config.toml
positions = "learned"
tie_embeddings = true
init_std_qkv = 0.0278
Each number is 128 + 32 x the weight over its row's rms, rounded and kept within 0 to 255. Layers, rows and columns count from 0. Numbers have three digits each. The size before them is the row's rms in percent of the matrix's.

# down: layer 3 MLP down (transposed), 1280x320, rms 0.0397, rows 452-489, columns 160-239
# up: layer 3 MLP up, 1280x320, rms 0.0398, rows 453-490, columns 160-239
down452 085:143128170156163190128137102140205145132148131155080114168064124190155131122148140122188115133122178140114096108186165107131152087134097166087109152098168141149147142125165107119116231197083124114169130093119141135169141133115094107141075166
up453 101:109082100098070196175107077144091136168177133135128041198194139138146127161113150100090152194113086131090158138166131131201093164177162156123194145175119148045071114174137118118221138124132146189103062062164113127083095120102137064138124082
down453 100:144105055115168104093158156093196142132117121176109086124136194154147105107141149124152145111134139122139208092105120059138178173088117116129123131098138111116131140176135122132127160083129110101089141094129125101119132120141081118145149157
up454 097:142132126177123108108059198121066070127132092115140140118166119135160115144127164125149123074101141082111090129110112134158113101078185135106173138122184148111131140145114142094113125155167138089094119116119138147144133113071155117099106109
down454 088:125163148124120120131076093086041076129119140146047119143090141111156139116092169124111101112163136152165097083129142147145151097105147125086137186147187163105143114100161112102169117159092121114142132131120107118131124176066152134122133098
up455 106:137131156092144093075122096137081142076092195147074169071106115134123110170098139156108101154225125139108094182119144150138136104106148112168105145141127109095073125141091150107143114134075153138098088110195116118131137180172183136080141156
down455 104:073147107126104165171144124148127169134086098053138131118123132150114144107078143091168062099093096113128178091137140053147178160180111077043107047125083195196077109109107095177142160151109113129156104139077113115128153061173119118120166161
up456 108:198111161146165170176185172097142146086204115109093146136086119153156120137131067120126137148117184139141152131133132200094108186118141126161143172053155114170156107126140091169133146115138136121098108097175173158136222089151139172123079064
down456 108:143165149116169163129123172173165099188095070088126113170100109126127195128139110118102133143117110147112132199059127164165098133122085182161141111111152125153143102106157107147130093156097146113119130089106109143082101133088079123103200183
up457 093:116088111140170137033099117173121131115104106126191130105109209175149160193073185166166141196131165140135097138170122145108164185119144139150121122114108115132154106194145094071169140117145143105106119094137118091173108120161092082119142140
down457 091:112153114107155101184141111110154150166117162157144146076138158157144077107193124148140104173124107083077180064156135108127149095090133139080102149146152167100138117142109159107132103140142101145099186139182136102103124088123167172105147111
up458 106:104144186115160129057105124117107124127095100131065090097120174123088091176108101155135114105133170112182101079094135114100117177117121101116117121072110115144117093103085136117068147134153161105148096103079158134166141195164080100112160156
down458 103:165109138151167123111077068180137136113109164162112081147124170132143175153147140076146082086095148173144163146151103133101120135149108125114101128155143171133102136143075128109112074164157133098150149159146154140177111181131157071116097119
up459 097:163119127169148118132088149109099123185111129145127157231155110196154139174148087131106143106126184122092134050158069080183173128120127098162103155196116154139138167153156148149132115177139127109154132082125127082112110130093135134102163166
down459 099:165082101085110177132108121080177120097164077119129155143114123089124127112148109104109167088143074118086180120121111141140173157161058205198143139091070149100079163151071119094086145091126152147147171114157112083174152124186127143157153136
up460 097:110135179046136126147084114108107170135107118079187168086176180055116102064157187133059139155118143138116136083150110099144095136139170139097178123118113188070122101080095149089104188145142146171103071127140150115153117116133149145141097141
down460 093:046156124122099130131182160137106161180118096198129124109122122116134107162063181208098125157129199123155131126133153059119166098162158111114114147121080124148164096175096132159116136082159104114081103091097142075122102124154080138112138148
up461 108:149161142136139161142078115143119148159138159186150132080100105125157153131194162089129111106134114171045156134150177115124153146113167134130075127107178146152146109155103096125070107106136177151144105096146168084147201118096111179142082097
down461 101:132155168066185111077075181067120146176143051109115130184071183149124098159110186101133146090165099106153143103182108128191158153102132090100103161183065118136130140111095166155081148115130137176110094130162152222121123128154179163160142160
up462 101:100112157180116091117140122122113121158060067094080146113110103155134140181121185135141062140150129092109191139112155108084109120109099102138126109143122086132155175135095144074096116124132138106076046127109160131124107185126201138125050114
down462 105:132151099144097192106126169154114137155140148158197098119120143115121116132166167141135174191116157126162168132117173056122152114129111150096170164123098114155106094165135136100141138120085148183177118159203110122132122133105111133125152131
up463 101:137104108119114125085173095139128075147170120105126137112126111116150126095153127100102138096095097123144104055181147190096160146158154109116115116112136159112148113124114133138153048119100183141134075111126143162188157129148144101111140144
down463 103:116116114110093110124107170112117086081149056149145097132117175126125092111161151124055086171095065167145145106132107125129122164146177152202105119118137181143162171091084105184161139134103132147105069109106090143091114114071121141099115129
up464 091:139114117157141114191120101111135105111107119118191106120095143103115155136222200164129117154093158149104085181118144147117176131174113112158114145127141105091158113179135123123131137131152145160174176103115136092091131140130122134127087158
down464 097:147120111121107140143135168105089102166169161115099160206132119122108126140106125131100164096114105112095134099174125095131170139120143156143124100159133155131133073151144098180152114138109138175066105141186154182127098144136144125148149104
up465 087:155154102140166117135165134139091140054111088121141135181076122114149125119167176141090129071136114159178101074096219175158128150129095168182138141124069126111106097155177093093132090155187132103118129107143120136129165140160096041081173155
down465 092:130162145093191142090059100155092181123092113165097143095174077101126110140086078118131041146157114127131123114114138117134102089148089091089110166151098198103113163115102160104173110096118152165168156172115120156075129153153111094144163119
up466 101:214082163106118148141158175124154120145113107138148080147104117135137108184140093152053131115165215144136131172157140146175144156177126137185107092134165069134137092112116161089131106158101072125104131098082157104122173111105141145131142144
down466 105:140153093182108103111117129135152107080035070149108148100089088141123148137158080147077141156143155088108118100108141093212135105138146136160109139190179097156120116134159123156135095126179126093177086109095119121148125067092127101102128180
up467 127:113129110099053075166090165160101148134144124062100102153107133099078132107129148128107099129163199103107145156131087071131145120122121171198085124163184159124111131158130134134143066187091159084108160079093121128095141080129136104094154122
down467 116:103143125119099135171158152204103120151122130159098145126150161136078178164103178151120095109135157107122100123100058115172133071140161148163132101175105170107119096100201123090139161125155188158103175115125148145054146154103133119061184121
up468 086:134081163184121110097137095134147096154092155068132128183132188167154145162170191183151124110109119050159188119140108134159211178091123159127184095185150138162136110116161131144090149122155101146088105114106106117107112144162094121083107119
down468 095:148122090137149141112140146130155164083138115145154108110150180062145131136121123106130114153126118137095126088123184064113069119168157121060153128123121161133125126160134117091152121117152072139156084126113130138129160099113146087195161188
up469 121:100109081168137154100107185096096131127089109085127119163103178148116176088176100161129178099080134113102098135115124139102174103098137154114127123121156106199188132164151112168107040124154104129097085140060186136132108143136136200131118166
down469 125:172145134065088097158169110187141152114183180154142146075148101108113121160107170095165061112115056155157120130117140095146081160159183104130097132079112137105087138104121173116158196117065140089161118095159084115179128106134157068132115101
up470 111:158069103126096129162090142156095181086078120164069161143123117110125102154113139094167104103107106111090130075113150145183126133116171178175115115165138095126187171106119126157119070166087118175171103080116150163196156090119156114146129126
down470 099:139129139084142127098068072106168103140134112141126118094131154121122099124142102151104146175097203136151114178112097147124086095142102154168079105168186114147134126116150133086110109140108142107159085194164139149146158130121129113091160113
up471 102:084144137159138142136115144148093144135132134150089119095099130139156173118127147100174144163092133125141068139112148124144177158142151103103095084142140071111135099125092094111139123134066086135108067124141102105126126188141085139131110161
down471 102:113133150097127138087122061155155112145052128125107143159121126073059112095164121101099134134142135156142056186137101194105118102150117095100118113089127104129140153146158105157122122138125121160112127164157186142139103079087099099094147094
up472 090:194100106139078102130137177135078085171064071120128163132148132126157142138060155145069162118150171078085113072117135167095162111085118167113106103151159113148129129080146166134089171169098079117085089166135161161139124131150081175134143079
down472 095:130162200152096194150164091142144146088163127127087152124147173068071116115134111183124116107085168117114094139112157168089094153122168188114125114050072139078198129124130181113118135130078111093181180157128086118169148091138141131090083120
up473 092:156090147128151170044147117085143089104166133172159135124098171158153117120099056132072127132099148099123119111120178160134153113123135146096132133124144097091145088055147087097161176150145108161121165144113101137112147146149135117104170131
down473 098:134066127132131143051096151138184145155162119125095190136148083167105127183096120114152112165154093140133157189161119175122106132087080146124116134137147104144135115173094126116199141118077100194124142114125183119160118139082100189212123133
up474 094:126152116120132140128172093146108140042086160129209081056169087118112124092192162151128109131158154116094071129101127122116149106143110113133111103113119164169148113136149140135165114080122212144114127150174143109135141143111158201104139176
down474 102:153076134024140119147082147158194094115132112134076129145170126158157130154108152126104161127111120122121087145128132107149127117168113063139161138039073137112112150132096106128168143117142102198126113153107136171092159080080145182150119136
up475 085:110127152058093111116127153143078159128139132153165136149142110122084143117186113109124103090184152104124048103131099145110060114111114161184096179067143136136097127122120140083155190173179136134153185103074127126122137117125211113141152112
down475 084:154104111104104172083168141138133160131151151094079100134169097150083116145109106108135141135114088172165144095225110174191099092113091113138083067112092163170165126148172100115154199090117123150125150123090122026104112126113155172166141112
up476 098:140202111148145090129103125159137091137117164125086146078130142166173166090110133130117080171089123148094141107102130157140132133122160142136129086112169179118146103080149121097165102164148145147160171147164171119153118114135102098156151088
down476 095:196145079154085124160189144133110137129123065113138148121132072132150133172079127097141186090142122128140119063149038103182119143144118101117128134104176130117151147126176116162117209143122144156138136129122111141130151161105187163080187203
up477 111:184113101136124105142124134044085087110157154139134132169097157089127115103094090125099137119125137169112084180148132161106123162166067120099092098163179151076109116138187197156164079095161178094120115134187146106143129080129165154121158159
down477 104:149119088105148122154120117170099186121044156205136094154140112133077070083114147148107094093095133138159152172146146147089131101124138153065148112150129115136147096081140141165119147149116187087135093154142088124157145095115095087098105091
up478 092:148169072126180109110121181135162135141125165138163103157093212089129143164171125102182082067083082146176190135124177115126131119139154127128087184110141138134117126123194082099155134164087104210171061137150177188146158153186125045130129153
down478 096:103129167133124127154131126134145174177150133159110174167090081101169136148136127089105150128123132135096124123107086140160097167117139121084128173156103097154083142146090098096099102062129145133145123184153117160072093118157121141203194149
up479 105:152105069082119099086139125204081160137182178169138113165101128161114030183117169118190137123041063103155084096142114106106065163096134144111125141158115073162110101126112148102147154164159151142062145074116105117139139143140103148105070125
down479 100:189119129130178157109168122137123144117083157137086062134137149140108119115139126199112130148133176104214173093127114128114068106123143179105165091136157142113157153153143136184088179119127119183144125142155097127133143111188098134087122103
up480 095:178086105140122131120129111089111119106187126145110152126138077143185092178121071079123102168112141183095150164093136173158147172105071129132167167115155194100161103149121189167118123153151081064140161130149132101141106134142115200178098067
down480 099:085079184175083125122107129189140151143159097102077090168134095106172110092180147144151139171127136153177129164196153079105114103119156121140182225115130125152165128079134095118087184137160112108192136094123110110108120088202127195082177102
up481 108:102106148097113146148199121082144058122139149173089142078129180120151149090155114120109177190107187160077152134094111115164130136127079122087173095076096109143154099146105141144096140139161109081131158120105174139115128152155138176116129125
down481 112:186065145136135130168144165102112121095111138082139124114076070104142151187075102099141162079096072106156141151149109115091087098117183172116179126114116079107102117127098062142130183114131166142121102116088098151108169129104120195142089142
up482 096:101084096130164075114142191129106177173128182174145170128137108135131131163144127164141133130138082117114122202070120083136114126099161198089129095157145142104078135110137120105154104112192155136138111170136150180117129093121134167082071107
down482 099:114107164170137185114149139077139156152152103122121094115089062083120171128068090166140098175151155139120096219117197110133149071141129177151125159091145129184194167130136108066089127139114127132118158075126167144125169067143169143079115119
up483 103:108058169149119160194175082122130095159075135130126139111124120095094139075097140084125113119054112163165123076119156160125176149125105063164131115127112111076133073133156119120063149112173153108172172125113142086093117154222164129058100190
down483 100:165154154114097077069122148078145158179040094141163117126124098132110162148075153121080198106135122133123136096141064085136131107101104130121179111118142145121163139082082096123165101130110147141095096111119145099116131140110140068152056132
up484 101:079148155141101139096093165130161121125101149087136150139081093099082110147135105211178116111141101151098074181145122143147120177223152157135187126106137100057114143115210086081127144151190138182092159110164108115201116069142139147076098133
down484 106:075128167199134105143112199131096136167137129085102163189100138122130142125074175110093109140100168164165124153138118099094141168180113123141156159149102124181105103105153134170090158197116126082130196120144125100128172118136131120167171141
up485 104:176099122134133088144143107219134118197203127097165145162133149167155102177144078142181112061152055139161104128189112169164127099161113106116095137096129146058131141103068095163130078196155147145132134158165078097154136186152099144156104125
down485 106:090107131118139111044125145085080132070105152137160190117072104117101146099140129113132112112116136167087131145128146099134144119105156194184169118101163131131113156126130157175128115123176166130158132119138194082133062111028140128113143191
up486 097:154130168166051172074086089138105163122154148175137109132180149174186100129131076146114110168119149091149150102112171139140165144137150085079148124121149139105106127119130108206127139116102133076037151113130083146164140174177121144134118121
down486 099:127104189165115104078104085159096092127192120167158101112164166120091101100187065150006185137119147109096178078093164121115108131121115109123131131120142156090078132129170135065164139135121210122075144126131088136146128149149139137115129125
up487 100:166096122148140151099113143101155149159091111077129207110125152114200101117126101105185172138128044099117132094129093151215193141143079072170145147106126079080193156126126083158126089149201127156039108131060205162109087159164104146120116119
down487 098:141148101126174167192196183120144150114065102217108094106100121123092106153107071114115074088109134108067117110104184099063136062166163117126047091158167197130116140113109105128136134105169109153141123081171160085126152128141187158102088174
up488 098:102130134168154098186139196180089163141121111124120151063071144161070129115169165116163144124078156100168101149137101104142076116157092106065083140090139068156055134129137068069090149170134137084141170171039125099103104106112168110143184094
down488 106:176135124138068167109134193083065110136153073115177102160186084102188105152081104129160151174111148079182069112107080077127135121095135102129092097091100150120136104164131173109081158122214106152148126094081099130161176100112105097130150126
up489 101:160137175163131128174073116150136124151168137145058152131122144137097112110113097087157142083137174131114149098149155146173093098109138145146085172143143099118147121137130114101168143147133115128129095171103122118151160138176094112147110180
down489 105:081138139143105107123135124138149134183210146128121077177112123128190077137144173181147177140105172131152103151151113146111122118106135106035085166132102103148163139149130086163148099100072159153149146131173132155157147125054110143129141147
up490 099:154163102085094109124140104150104180128087141125161100128166134131119130090094165114148131161154148124152109119140182105189092108179131140079146126122095162103167130145168087128143094130151133145123089122136158119162168155116117083199141103